Each number is 200 + 40 x the weight over its row's rms, rounded and kept within 0 to 999. Layers, rows and columns count from 0. The size before them is the row's rms in percent of the matrix's.

# layer 7 MLP down (transposed), 1024x256, rms 0.161, rows 11-23, columns 128-255
097,206,178,260,111,208,218,199,208,182,145,157,282,147,82,230,178,237,260,211,181,223,219,216,171,167,193,216,154,156,242,232,244,155,179,173,234,202,199,233,169,216,265,180,196,104,236,181,203,223,174,202,186,211,247,281,169,179,272,242,190,189,146,152,208,177,209,279,228,219,210,196,172,180,228,236,259,196,229,178,246,162,143,206,231,186,95,226,219,236,224,151,254,289,203,167,189,216,187,293,191,214,139,203,230,197,194,253,171,220,144,123,281,155,189,251,230,184,228,182,196,218,144,183,241,196,179,196,286
097,241,275,237,227,229,200,241,239,163,221,186,189,180,265,292,224,187,167,214,268,247,170,209,183,144,214,217,149,256,169,199,202,164,175,173,208,242,199,201,238,206,208,235,279,144,183,245,200,241,198,205,227,139,208,219,250,198,202,176,206,172,251,196,220,213,163,237,230,237,214,212,173,149,150,180,229,205,181,169,249,181,207,216,202,211,252,198,135,117,158,225,189,152,165,200,145,183,203,181,224,188,243,215,233,190,166,173,188,164,193,193,274,243,173,176,189,262,165,193,239,176,234,209,202,125,153,200,198
096,189,213,222,233,180,219,245,179,170,241,123,153,172,197,155,143,139,163,188,217,150,230,245,125,188,201,179,175,152,211,257,180,227,175,222,269,143,218,209,122,272,146,239,252,159,195,183,181,174,175,175,201,150,165,122,197,192,273,243,170,152,169,231,225,233,126,275,224,181,180,260,195,205,264,264,218,242,211,264,205,181,207,203,107,153,235,168,123,227,219,226,153,232,252,188,268,189,212,218,182,132,225,238,168,191,170,263,211,186,216,246,226,139,268,227,225,231,128,201,207,229,227,207,186,191,198,148,192
108,154,247,206,184,191,124,222,213,164,164,226,253,236,245,261,234,152,157,193,199,169,216,244,151,198,240,166,271,188,202,161,205,166,190,145,251,238,188,186,160,235,250,202,297,219,214,227,249,146,238,204,158,127,216,173,252,256,207,218,175,148,212,167,153,115,223,222,254,194,227,182,108,184,241,210,231,223,242,237,140,126,196,266,210,171,223,189,214,312,137,179,196,103,149,157,261,157,170,206,247,156,211,239,291,238,226,167,188,203,187,217,215,267,192,213,187,229,220,147,209,119,219,206,176,163,217,188,191
100,198,208,241,202,197,234,237,240,169,241,290,138,119,255,239,207,141,225,169,145,179,208,196,195,194,226,193,192,234,192,94,214,251,196,229,176,170,172,218,185,216,219,114,248,212,133,162,176,219,190,246,110,161,244,249,76,216,280,165,189,227,229,158,150,146,254,267,330,129,215,216,198,223,205,284,193,177,281,211,210,197,161,153,168,213,246,199,204,195,155,152,130,173,237,203,207,145,213,217,126,149,157,191,234,168,188,244,240,209,138,193,178,159,148,230,154,217,255,229,208,183,221,276,215,206,168,248,232
102,207,195,227,200,189,195,202,214,172,196,191,180,259,168,185,171,282,231,160,199,146,109,158,162,184,233,149,224,207,174,231,195,240,165,197,252,263,195,188,149,197,249,286,212,222,200,202,257,224,221,226,226,159,237,147,142,178,305,247,205,147,173,119,226,189,214,186,137,266,109,210,181,123,232,222,206,243,240,160,212,228,125,153,251,215,169,209,207,244,256,197,219,115,287,131,281,155,197,173,162,175,155,252,181,163,150,219,172,201,160,188,270,225,174,226,220,218,162,186,157,204,154,218,181,215,205,211,188
105,276,188,200,209,223,192,189,208,187,164,129,218,191,220,237,176,188,208,222,213,204,191,170,153,219,182,205,208,247,274,245,243,116,166,123,190,146,245,288,230,223,135,129,200,148,246,200,212,255,168,226,219,167,117,213,223,178,231,162,171,253,234,171,194,191,247,190,199,158,216,164,233,231,162,94,205,231,253,271,312,239,249,188,160,179,155,280,216,219,236,195,265,125,235,177,190,162,152,223,121,239,178,145,144,240,191,171,215,239,261,171,253,235,216,187,158,179,181,237,130,238,158,221,169,224,219,245,197
100,190,205,142,179,223,165,191,149,238,240,206,141,181,161,181,169,151,190,171,229,213,183,160,189,196,210,216,188,293,216,152,184,131,178,236,176,163,256,127,181,193,173,236,327,241,195,225,212,207,236,163,218,272,200,239,208,192,216,274,282,207,227,197,279,118,186,167,199,185,176,123,184,244,195,195,148,240,220,222,150,134,281,96,182,135,190,214,273,154,200,222,206,236,228,223,153,177,210,236,233,197,190,177,156,177,256,212,262,211,185,194,205,175,215,222,222,168,281,204,234,245,191,140,230,150,215,151,269
105,230,214,217,127,204,236,172,151,239,227,168,167,236,159,140,267,197,168,156,181,258,186,257,161,129,193,182,178,130,241,255,261,208,265,176,207,153,205,215,155,195,152,219,188,189,200,193,210,229,279,205,222,262,232,116,202,182,254,266,222,148,161,184,252,196,144,219,166,204,267,120,282,210,273,192,233,173,228,181,121,206,256,171,179,148,193,214,223,263,161,196,76,171,218,186,190,225,178,185,197,156,231,168,158,229,193,194,154,227,158,185,223,187,194,202,199,230,129,165,210,194,190,180,274,210,247,123,238
099,148,223,187,242,241,231,147,212,190,235,199,219,194,199,227,164,259,198,138,92,218,248,220,217,226,162,282,224,165,333,244,168,185,173,157,215,270,120,153,216,196,228,137,176,129,170,178,253,155,218,167,194,158,222,220,197,174,162,199,200,178,197,195,177,164,190,226,145,191,257,183,188,146,273,184,223,239,145,225,245,173,209,219,207,228,221,193,168,213,180,186,236,217,305,301,172,170,218,214,173,157,184,272,259,155,178,189,143,220,181,188,284,165,149,216,193,172,237,144,273,248,239,147,214,224,206,116,233
099,181,153,207,220,167,176,210,221,176,155,169,177,125,185,216,212,112,181,208,258,193,231,221,140,136,213,181,183,155,195,184,235,159,240,185,172,169,138,183,249,220,200,152,149,169,207,192,181,228,249,188,181,162,258,239,177,250,131,220,188,208,165,220,217,227,188,171,161,145,228,161,205,183,239,242,166,213,165,156,242,278,211,245,215,199,218,240,286,212,202,247,153,208,158,209,184,190,205,208,143,155,302,265,188,236,162,120,189,174,232,269,279,200,202,156,185,182,219,224,233,192,185,192,238,180,262,159,175
094,175,215,191,168,166,185,160,236,216,211,179,176,204,264,226,147,131,208,210,142,197,244,167,196,238,230,203,253,192,156,172,154,213,247,170,124,239,230,213,233,189,204,148,176,204,226,115,176,200,205,139,249,173,245,211,119,165,202,248,158,127,231,192,100,252,175,212,173,198,185,220,237,261,157,183,150,206,238,230,263,195,172,165,229,186,184,211,161,221,244,175,191,179,204,149,248,176,283,224,97,219,94,205,265,225,209,233,156,207,117,204,220,186,232,131,194,260,160,224,237,110,235,236,297,134,210,226,193
098,217,145,213,193,206,145,204,266,191,247,242,180,224,185,211,211,211,126,98,228,255,152,182,221,213,258,197,205,145,191,320,185,189,203,253,244,202,197,230,232,221,128,158,214,188,118,206,243,203,167,234,238,229,188,141,148,207,326,216,149,226,181,110,244,162,241,174,280,227,178,202,178,219,171,236,121,218,193,202,133,184,236,225,135,174,182,234,197,181,163,244,176,178,199,222,240,140,209,155,191,196,255,272,70,164,246,209,209,246,262,182,219,195,179,131,236,236,256,178,190,198,227,151,208,254,242,296,177
# layer 7 MLP up, 1024x256, rms 0.309, rows 12-24, columns 128-255
097,164,248,177,162,176,175,186,239,141,205,211,203,240,254,184,208,138,165,199,168,210,271,209,210,225,202,182,190,179,197,288,193,248,220,172,215,172,231,245,273,143,222,190,123,202,193,247,243,263,163,165,136,190,251,150,210,227,170,248,256,183,133,195,194,198,201,206,179,186,186,285,91,165,173,230,228,216,147,176,230,177,177,196,206,233,170,206,194,217,148,177,271,155,191,200,210,294,276,108,196,204,198,206,249,234,154,242,164,229,184,164,175,238,151,168,253,249,222,213,176,209,211,171,233,165,130,227,227
097,249,209,235,214,215,154,205,244,199,253,210,269,224,195,230,118,227,200,151,182,135,215,212,274,228,275,258,169,263,157,246,150,217,244,289,207,231,196,193,236,137,198,209,159,237,139,229,242,194,194,143,173,186,258,230,217,182,200,98,220,188,232,193,243,126,172,172,205,243,172,228,168,250,210,224,182,208,233,191,231,200,193,242,201,201,254,244,222,137,284,202,169,270,219,206,254,209,140,169,122,201,137,176,171,265,191,160,173,200,204,155,221,153,262,146,192,246,195,162,291,219,184,146,217,150,127,183,232
102,174,183,190,214,186,177,191,222,205,132,242,247,232,221,187,206,233,158,208,190,150,204,208,166,190,204,241,193,184,149,213,179,96,231,214,200,144,199,165,104,229,208,147,242,225,220,190,249,196,198,223,228,153,264,176,208,258,220,204,171,209,245,163,241,178,207,217,179,152,208,190,125,270,183,214,179,226,208,258,214,174,185,201,189,142,223,290,236,231,159,230,236,186,201,181,199,206,206,187,213,230,194,190,210,267,140,212,118,237,185,219,167,233,186,190,196,271,241,164,267,112,215,163,84,193,161,227,158
098,114,173,188,144,141,192,218,153,178,171,241,209,257,194,137,214,191,177,242,263,206,158,166,135,210,234,211,125,179,199,189,129,266,199,194,203,263,268,193,175,266,216,176,181,139,149,286,202,233,219,172,209,228,208,172,230,243,206,212,210,243,207,266,168,204,156,226,203,256,238,166,264,168,241,134,195,164,169,138,225,215,193,218,165,180,171,220,167,224,268,218,155,248,161,223,249,236,174,227,241,238,175,259,120,221,230,253,194,271,153,203,177,181,201,183,201,185,200,164,206,209,116,216,108,199,186,273,175
096,249,247,224,65,207,233,226,131,190,179,239,248,175,199,217,192,237,208,207,226,196,252,201,214,161,172,173,168,227,137,129,138,179,210,215,209,277,204,190,236,183,236,266,230,108,273,276,231,175,190,157,246,229,194,179,231,303,197,211,105,201,260,199,114,173,190,172,158,171,174,303,232,185,214,140,224,203,233,166,242,186,170,231,253,210,162,149,156,208,159,219,232,161,206,184,262,223,91,193,199,215,213,179,158,200,188,192,251,175,256,230,152,154,149,287,223,202,244,181,190,178,185,228,181,145,250,193,182
104,156,190,198,229,280,279,276,233,247,236,225,231,196,193,192,229,212,243,217,220,210,156,126,200,208,189,191,249,198,265,176,93,193,175,214,240,215,171,211,211,133,168,215,264,196,237,187,177,150,256,198,112,137,207,206,261,235,164,218,242,240,212,128,99,248,281,145,142,210,184,243,249,215,236,170,150,198,179,213,214,190,225,223,252,170,241,245,197,231,116,198,179,215,249,251,140,226,196,191,244,194,206,207,228,266,195,176,250,211,178,191,122,218,204,205,207,133,238,178,240,140,175,187,237,211,165,222,232
105,169,163,202,235,163,167,290,227,191,156,210,231,173,237,318,196,181,253,211,198,239,85,256,126,202,186,186,122,197,147,181,193,270,181,243,227,172,194,224,173,207,229,198,197,285,176,148,221,183,189,116,188,175,239,224,150,271,191,256,186,249,190,246,178,157,228,173,130,177,202,200,195,215,154,219,136,122,184,183,137,131,149,191,161,195,224,230,250,216,184,210,188,200,181,232,187,196,204,245,186,133,193,220,193,233,240,192,168,279,146,225,191,177,215,179,203,202,181,182,164,188,231,252,241,213,146,247,185
102,234,166,286,243,271,195,252,197,153,160,144,208,167,133,151,169,211,187,209,120,171,180,201,254,174,185,198,234,200,233,233,242,240,173,177,173,210,204,209,189,191,180,185,116,201,189,130,156,185,188,214,152,272,233,220,195,190,194,168,223,226,190,178,212,245,211,196,115,211,155,220,181,187,214,220,251,301,242,210,269,179,121,146,168,152,247,142,274,196,256,307,196,189,172,174,189,172,155,224,223,168,252,201,231,207,180,192,234,173,217,266,208,151,150,156,238,153,195,235,172,201,237,194,190,156,192,91,173
098,140,188,152,153,196,214,286,249,256,239,245,141,233,216,195,187,302,216,201,244,214,235,225,241,270,221,161,187,259,243,246,217,261,177,215,228,186,235,274,119,158,224,185,168,164,241,252,197,264,183,189,162,151,186,213,178,134,252,170,137,150,178,150,143,185,196,290,168,232,188,170,265,249,187,246,228,127,271,184,160,182,224,196,236,199,257,217,112,173,209,162,218,159,164,163,178,171,153,211,213,246,225,154,151,207,211,163,148,256,178,273,188,207,181,140,170,186,205,216,201,160,181,213,174,219,232,203,236
101,189,87,141,208,216,199,222,195,235,94,292,216,146,178,192,188,152,165,181,206,211,212,195,163,170,161,171,152,183,225,165,197,215,162,212,164,249,205,263,205,226,207,141,272,128,136,216,260,201,182,184,219,213,253,90,233,172,240,203,240,121,193,207,121,130,212,163,220,158,184,206,243,210,227,189,197,160,214,215,213,193,198,289,202,256,272,210,173,214,255,253,213,228,143,227,253,179,193,235,187,201,215,189,192,215,168,183,164,210,254,268,161,257,193,153,196,155,203,177,229,250,185,234,195,208,109,231,192
099,164,240,183,174,146,183,156,180,218,283,244,180,185,156,174,202,214,182,216,231,224,230,210,189,190,173,159,144,154,245,183,281,251,210,177,221,181,214,212,171,119,126,231,157,236,200,240,255,105,161,227,206,200,169,138,190,195,206,125,214,309,233,231,215,202,204,169,170,183,219,228,162,222,201,186,190,252,200,288,190,236,188,245,192,173,217,246,204,186,259,161,261,188,188,261,223,249,170,139,209,175,194,248,234,218,188,144,214,252,193,243,176,269,210,217,192,128,235,206,207,196,179,145,224,252,157,211,267
098,208,178,254,120,177,250,262,181,208,164,233,202,241,204,183,111,219,233,156,248,231,140,217,252,209,224,230,208,180,153,183,218,226,241,226,199,196,204,159,180,104,210,171,143,177,174,200,185,200,138,208,198,294,206,200,205,160,217,243,199,210,293,190,187,230,219,210,200,236,188,251,292,135,189,210,166,204,141,169,218,140,165,143,198,192,152,206,198,232,164,227,214,277,245,159,227,229,194,201,162,223,222,181,252,201,198,203,214,247,188,193,202,217,247,136,176,143,259,196,190,310,130,275,227,186,176,138,144
103,212,89,166,173,194,193,219,262,258,132,133,213,153,208,173,247,116,236,194,231,248,253,225,104,115,215,195,207,196,178,266,182,97,258,199,192,205,162,180,181,221,256,193,178,198,185,186,171,158,180,188,165,240,244,201,184,143,213,237,251,222,214,166,197,155,265,282,183,197,229,135,152,180,171,210,196,214,238,159,180,177,266,176,201,174,215,294,145,239,160,217,183,225,216,178,205,210,238,173,227,154,113,179,174,242,161,260,248,191,205,235,232,231,146,247,184,197,170,220,255,131,138,165,150,211,156,157,263